From a checkpoint of a small transformer trained on Wikipedia.
Size: 23 layers, width 160.
Architecture: LayerNorm before each block, rotary positions, biases, tied embeddings.
Training: a variant of SOAP for these matrices, 245M tokens, 3740 steps.
Each number is 500 + 50 x the weight over the matrix's rms, rounded and kept within 0 to 999. Layers, rows and columns count from 0. Numbers have three digits each.

# down: layer 10 MLP down (transposed), 640x160, rms 0.264, rows 631-639, columns 96-127
# up: layer 10 MLP up, 640x160, rms 0.263, rows 632-639, columns 96-127
down631:678491541533507507503586435503547517507478539575449453497478485545427556486524524488490481456485
up632:513468532397558451488385473493413475523544498478472557464533488482459474529433502463572589395464
down632:575507474578444493500520475472525453600595519519567406530453549570476511504444536468491419579488
up633:485558482443533601458472385523583468589455442541581514475552479487502430502505436365579522518507
down633:509505502423503476564545567478478520516562478610412570450485534527540541524545523569443463493436
up634:587480511549520538453622545512444486446542532480439511482501424484582483602571538498487467540481
down634:473509481498561482515385419548524438570453370502485619460483474529453548496499485547545541488531
up635:531513451503421464533532415501527482554580433422503514498493511493462531413581477415496491539555
down635:476511473503463425497571412538478509532493472490443402478497444506395489584584550510554497591491
up636:486518570588394505524439489493493518491521562515575579487410466492468523447425472548420534440487
down636:462504502580509454501506555547578497535519520463591472516545491462503463551442539436636463517541
up637:552480537558467540457477472515519483487436449560618501464474563537511490535413529513520613501445
down637:538604500516514494509478465449515519546380492414626476390521538478440557554443515539509481475503
up638:483473541450465508483446511566548476425553479436449547563557497479473453460538615499484414544511
down638:420409484472393457477433417464520438510537565564475533524479544418503477510537470382397520490447
up639:462620504611502424432479513458552486555487525548501520524510541569491460465494498582532556548458
down639:424602537536544555535516503540412537501590532549465493518567466581500507462559600403493519596440